Each number is 200 + 30 x the weight over its row's rms, rounded and kept within 0 to 999. Layers, rows and columns count from 0. The size before them is the row's rms in percent of the matrix's.

# layer 2 MLP down (transposed), 768x192, rms 0.0961, rows 454-479, columns 128-191
109,188,308,225,176,181,169,177,163,173,196,168,242,190,204,236,201,200,175,173,223,191,141,146,186,194,221,179,165,158,220,211,175,252,176,212,203,216,206,188,182,194,194,125,189,229,212,176,257,202,151,150,155,187,185,223,139,194,212,214,210,183,171,254,207
103,192,200,209,203,186,222,173,157,222,189,250,218,161,191,178,198,179,192,216,238,210,176,257,187,151,210,155,150,143,221,222,145,175,159,228,241,166,224,222,167,204,189,270,179,266,156,167,186,231,215,218,178,167,220,175,186,214,175,189,164,181,195,197,191
105,161,255,190,149,244,201,256,195,144,124,240,167,258,219,231,171,245,177,211,140,145,199,209,188,186,202,212,177,197,172,228,218,256,195,228,227,202,203,215,202,228,229,199,218,215,230,232,215,215,203,240,187,250,248,239,279,205,198,191,185,217,200,213,270
097,207,186,199,183,236,244,216,178,197,183,208,195,223,200,194,187,225,233,185,214,256,221,164,207,173,226,186,216,235,213,213,295,229,219,279,192,161,261,199,191,163,245,162,170,198,185,232,229,252,164,173,192,165,208,160,200,158,214,214,210,214,144,195,211
103,256,178,184,160,176,214,199,217,232,184,177,178,217,181,140,153,206,261,164,175,213,217,200,191,165,180,226,224,237,196,194,230,204,250,129,182,220,170,178,191,177,184,202,205,237,181,243,253,244,228,212,223,240,194,219,173,222,203,237,216,192,194,203,219
109,187,208,186,208,222,214,177,189,198,125,207,192,161,223,190,197,231,191,224,197,205,197,195,231,213,201,173,226,172,186,188,233,192,186,246,240,155,163,195,182,182,242,218,242,235,210,279,215,174,171,203,225,164,234,195,208,198,199,170,158,166,176,206,201
105,182,246,210,171,193,191,180,203,195,219,141,221,202,288,195,175,161,202,243,219,189,213,214,204,206,230,207,161,157,220,186,226,205,236,189,144,176,191,175,176,198,240,224,231,207,206,223,187,199,206,194,157,200,208,186,224,193,162,222,192,179,201,196,218
085,234,265,204,200,188,209,250,171,207,180,214,243,177,202,141,193,225,258,208,228,168,160,190,205,244,184,198,214,189,184,210,151,121,226,221,285,205,226,154,231,202,164,224,205,226,151,179,159,205,184,224,237,229,240,292,205,177,169,182,216,154,174,176,178
105,199,201,163,146,177,264,223,169,202,207,188,193,205,179,227,207,150,186,158,156,181,223,203,180,172,213,253,220,223,240,259,239,253,286,161,159,181,189,228,231,223,219,246,280,199,152,205,168,209,208,184,206,179,195,215,232,228,211,225,171,205,177,211,257
112,192,168,224,225,182,274,245,149,195,195,237,215,199,162,193,155,199,151,227,257,172,189,189,219,210,199,165,200,208,196,204,184,196,188,204,239,165,233,218,223,220,185,205,217,194,209,117,210,184,180,185,135,204,180,177,191,167,157,215,197,210,183,208,215
105,204,211,242,204,212,191,208,249,191,223,263,141,213,215,187,149,172,196,190,207,199,266,191,143,199,246,167,268,151,202,255,207,254,189,188,202,194,174,229,179,177,205,159,205,252,220,181,226,205,161,188,239,179,221,187,196,151,190,215,176,218,209,219,172
053,208,211,172,163,146,139,158,258,162,230,197,231,158,180,186,202,158,167,189,242,209,204,150,209,178,163,218,203,212,205,242,146,193,197,219,200,177,162,179,191,197,219,216,184,194,183,212,212,182,206,178,168,136,188,250,230,234,175,218,193,192,243,152,263
106,162,170,274,165,216,212,166,180,256,224,237,179,191,173,197,204,184,221,207,189,164,172,204,199,188,231,229,186,153,167,226,168,179,170,195,167,258,184,163,194,213,181,188,219,190,253,233,229,173,211,198,195,206,241,185,189,246,204,247,232,159,160,183,204
103,151,187,208,219,185,180,200,237,270,204,179,182,199,196,219,211,196,224,173,154,211,199,229,183,171,177,237,201,185,160,223,216,143,200,172,185,190,135,154,198,201,182,239,211,205,206,237,226,217,215,251,197,153,226,256,178,170,174,167,196,197,155,198,239
108,214,216,151,236,256,225,152,212,173,236,203,206,244,261,164,214,218,231,182,210,215,222,184,187,240,246,217,170,206,124,204,224,200,137,160,187,210,204,172,202,198,198,189,176,277,181,208,217,200,180,222,179,238,178,208,226,178,234,206,178,228,175,176,202
104,166,180,222,228,229,195,147,182,181,152,192,223,202,229,154,138,181,271,195,154,181,222,199,184,173,205,184,186,211,186,218,223,266,172,207,215,255,190,198,190,180,219,155,190,207,205,181,168,168,100,179,229,181,216,153,195,238,188,175,239,137,197,171,202
099,236,258,172,217,239,189,218,217,226,210,246,199,191,227,247,136,217,218,174,173,217,211,211,217,227,259,178,194,199,236,230,227,152,262,233,191,207,233,203,201,179,164,170,215,169,208,181,251,214,200,172,211,225,178,223,198,165,239,230,187,201,223,191,206
092,186,197,175,161,195,208,209,152,199,212,224,194,187,169,209,162,145,223,185,245,143,234,149,255,165,214,216,262,177,210,261,220,215,206,203,200,276,184,162,174,160,189,197,212,223,270,128,184,202,235,202,236,256,156,248,193,202,197,210,176,167,155,170,189
107,215,177,253,236,159,220,215,229,201,160,157,210,193,227,196,192,215,194,249,218,204,252,257,170,215,223,198,222,171,121,213,180,198,147,171,195,161,169,176,211,178,203,142,221,158,197,247,194,213,178,228,159,182,199,176,191,193,216,214,154,179,232,196,192
097,218,225,196,216,195,180,260,226,206,255,230,209,232,183,163,191,198,231,245,186,218,214,198,172,163,167,193,252,229,231,154,197,181,285,186,208,207,237,164,190,210,179,241,203,168,167,244,190,189,173,191,191,187,184,211,194,152,211,190,206,198,140,227,218
109,177,226,166,246,240,213,147,160,102,211,210,188,235,192,204,213,158,201,190,228,222,207,193,223,232,216,161,224,197,202,203,235,220,221,217,239,229,221,195,198,168,142,186,186,248,187,176,202,234,188,134,196,177,167,200,235,192,174,233,211,236,199,213,199
045,215,196,237,175,255,215,225,235,171,211,248,213,229,167,229,196,193,222,200,228,181,251,144,173,314,217,258,213,233,136,175,215,199,209,191,206,238,194,188,214,200,166,170,196,197,194,212,217,221,158,201,228,187,244,183,161,197,220,240,220,198,179,181,183
105,178,221,194,191,200,177,204,175,215,256,193,220,174,159,196,159,255,149,217,192,234,197,201,176,188,193,166,239,171,181,161,204,212,173,150,226,294,231,168,133,205,195,194,241,250,227,201,264,198,186,183,215,213,205,246,193,186,166,205,157,208,218,140,214
114,185,185,200,200,228,215,229,234,147,219,171,197,230,176,174,222,152,266,220,195,228,191,172,165,205,187,217,217,210,216,175,241,242,191,190,162,208,195,240,217,250,182,190,223,193,178,217,206,228,241,255,139,236,195,241,241,182,201,182,214,222,204,156,224
093,246,263,210,187,206,213,206,211,209,220,189,178,222,160,250,155,209,220,144,220,276,163,149,170,212,197,230,230,199,177,214,261,194,178,200,201,213,148,219,185,186,195,206,186,245,159,195,215,229,152,188,167,164,183,262,117,276,168,212,207,182,206,217,221
103,199,166,207,190,185,235,161,199,179,171,206,194,186,210,191,248,214,153,221,258,223,192,247,170,218,235,125,166,182,178,185,203,172,149,198,181,193,220,188,191,237,160,192,235,196,189,190,214,201,202,247,168,247,184,210,204,175,218,187,164,163,224,256,181
# layer 2 MLP up, 768x192, rms 0.102, rows 455-479, columns 128-191
105,190,219,196,209,210,178,221,219,222,183,203,199,186,218,213,209,205,180,163,179,208,241,196,210,157,237,166,180,192,197,255,159,184,165,253,223,157,155,229,148,163,152,222,192,189,182,230,241,143,227,196,144,219,174,183,220,201,220,94,167,246,200,199,138
107,195,171,185,234,152,201,213,170,220,215,219,223,212,198,184,218,176,216,247,234,206,193,207,181,130,214,238,186,212,225,196,232,190,159,255,206,209,133,250,169,129,172,241,221,155,216,214,178,219,211,170,167,201,178,197,251,251,146,208,240,176,196,153,240
088,205,157,138,205,215,178,227,183,206,250,186,181,184,202,241,208,179,234,202,200,144,203,186,208,214,216,186,196,249,271,214,194,176,158,201,158,202,210,183,210,211,226,198,212,146,248,224,215,153,269,233,200,225,207,212,230,190,147,204,198,239,161,155,162
103,159,192,230,197,227,144,260,192,193,209,213,236,199,170,198,178,220,213,183,224,147,186,165,210,213,218,198,162,167,194,244,206,190,213,192,152,126,203,211,193,163,198,197,199,199,216,262,208,210,190,206,152,238,218,169,171,199,172,205,152,190,216,231,155
109,173,231,229,163,164,154,185,208,227,228,206,205,154,223,221,210,201,189,190,181,183,197,185,172,190,158,191,185,232,195,156,183,235,207,250,162,188,205,181,158,211,151,170,272,229,205,238,204,218,261,208,139,249,199,210,137,216,211,173,201,294,207,193,171
109,164,216,254,230,196,214,252,181,227,148,231,241,226,214,213,213,206,184,163,159,185,220,259,207,200,190,203,223,217,213,191,203,189,188,208,159,223,249,193,139,210,130,170,230,183,240,171,146,218,196,192,192,270,234,164,180,256,214,230,132,203,178,180,201
080,179,199,173,254,164,224,212,199,216,164,202,154,192,168,198,208,212,233,173,192,179,218,206,223,200,203,163,184,219,248,231,137,186,203,220,232,130,120,245,222,189,171,199,260,167,199,193,205,173,217,213,177,201,201,233,225,169,168,201,206,157,209,189,225
109,144,207,206,180,203,162,169,165,160,203,165,215,195,156,183,220,214,200,182,159,162,224,193,204,209,185,220,152,190,229,214,180,231,161,232,156,148,178,258,192,207,204,210,169,187,201,186,227,211,220,225,226,204,221,238,243,220,163,193,165,223,181,185,137
124,190,174,210,177,159,203,169,113,160,165,230,232,163,219,230,214,233,147,208,203,205,222,234,194,197,245,200,199,200,198,220,134,213,200,193,158,149,119,194,193,105,206,173,178,209,195,183,205,194,215,173,179,211,181,187,178,182,213,202,222,179,183,209,156
111,237,167,162,261,198,215,276,188,236,188,215,177,195,192,153,213,167,220,200,226,222,201,205,306,204,154,252,140,203,215,189,209,193,146,220,185,211,229,159,197,181,250,190,196,224,206,239,216,247,196,195,191,184,155,224,266,190,197,175,195,239,186,196,209
058,214,151,167,209,193,123,215,214,192,96,229,197,121,213,218,185,249,218,239,137,225,171,222,214,161,165,230,231,188,260,250,246,211,199,177,229,197,229,163,177,240,144,245,207,191,214,220,170,195,213,187,188,206,209,242,224,239,200,140,251,200,225,161,193
108,209,162,174,256,135,228,211,171,191,173,245,166,187,223,153,186,241,206,196,194,248,218,180,233,156,149,217,167,171,194,225,155,215,173,216,189,212,197,162,199,132,143,220,186,223,216,237,209,143,198,189,207,162,202,229,230,214,242,161,197,179,181,176,219
102,139,180,199,184,229,224,229,164,177,197,186,224,197,220,203,270,197,196,185,224,200,225,235,155,222,251,173,200,259,213,210,157,242,231,224,238,167,187,188,179,177,216,231,162,160,205,239,149,139,204,226,178,183,208,187,192,218,178,194,201,194,168,242,207
105,199,237,193,197,194,162,210,200,200,218,172,186,161,195,180,246,177,224,245,173,204,220,237,195,121,182,191,159,248,216,163,186,233,226,251,217,201,170,204,218,162,235,237,223,232,197,187,197,203,206,133,233,183,224,213,207,193,153,184,201,219,247,143,231
097,201,210,191,225,157,159,207,165,177,206,190,160,186,207,224,223,152,251,185,179,168,261,225,189,173,144,167,169,195,201,233,234,216,191,227,161,151,197,195,122,176,196,238,260,204,209,246,179,189,234,164,229,179,224,195,240,242,232,222,264,178,206,162,234
098,178,176,185,217,158,219,241,206,239,160,182,189,199,197,206,189,238,213,208,204,236,237,219,192,202,212,157,169,241,185,189,145,207,168,241,224,220,227,247,198,185,190,166,165,125,121,282,161,225,212,203,200,180,165,217,154,192,220,175,220,211,203,215,131
096,216,219,227,222,196,184,260,189,222,197,154,201,210,161,224,194,282,231,215,202,148,213,228,167,182,154,196,166,196,185,178,226,188,178,188,155,185,203,180,224,220,162,216,223,232,149,186,145,200,208,168,157,173,165,239,215,189,197,180,203,294,214,197,200
106,191,211,219,201,227,138,205,185,229,193,212,189,214,182,203,255,188,203,236,157,226,213,196,196,183,195,225,191,256,205,206,171,227,189,254,176,230,204,216,205,224,203,184,216,204,181,163,155,188,239,180,195,234,196,202,180,265,152,141,238,171,205,168,215
091,183,230,220,207,179,211,223,165,157,168,170,190,183,178,231,190,207,221,195,233,168,267,259,247,180,202,219,190,204,165,263,113,198,209,194,215,207,182,201,164,193,191,168,258,188,215,185,273,189,230,217,234,193,169,167,221,184,234,219,208,204,212,273,245
115,190,191,148,219,210,199,205,195,164,210,200,210,210,218,206,244,175,235,157,196,188,226,234,280,204,191,190,173,277,219,215,219,242,207,166,196,189,164,130,213,211,193,224,208,194,183,187,170,201,224,100,227,207,220,223,188,226,195,145,161,176,223,186,242
043,215,148,199,225,149,184,196,219,172,175,203,227,192,183,183,221,243,186,213,175,166,225,234,237,157,179,188,210,244,273,246,204,225,216,226,153,177,139,149,157,187,133,140,207,193,224,230,179,179,178,177,198,176,219,179,231,237,184,191,219,198,190,187,222
106,194,165,147,185,170,183,243,178,182,228,213,195,220,201,239,233,252,221,231,181,212,184,218,175,198,230,176,180,188,236,235,150,252,212,179,188,227,156,161,199,201,200,135,207,240,181,183,245,217,185,190,143,221,218,192,177,194,202,172,229,221,182,211,202
111,162,179,195,211,213,180,187,132,220,173,176,214,200,167,218,186,225,149,182,176,189,173,223,202,141,199,191,220,238,170,213,172,191,144,178,179,210,248,174,202,213,227,195,218,203,246,234,137,175,178,191,253,263,233,179,163,228,194,192,192,161,150,208,167
085,186,168,190,206,185,198,259,220,204,180,224,212,183,191,233,181,193,174,264,212,228,169,235,219,224,238,150,150,208,181,174,239,192,200,172,211,176,217,214,196,209,229,248,266,173,209,276,220,169,253,155,216,201,210,209,211,225,219,175,151,264,196,192,134
103,185,205,158,231,220,259,208,248,225,210,241,172,194,212,182,198,203,208,192,179,194,172,154,182,208,171,205,198,251,232,177,215,184,181,261,227,213,111,201,227,190,212,238,279,189,234,174,168,166,212,182,161,209,127,172,165,219,178,198,227,248,216,181,206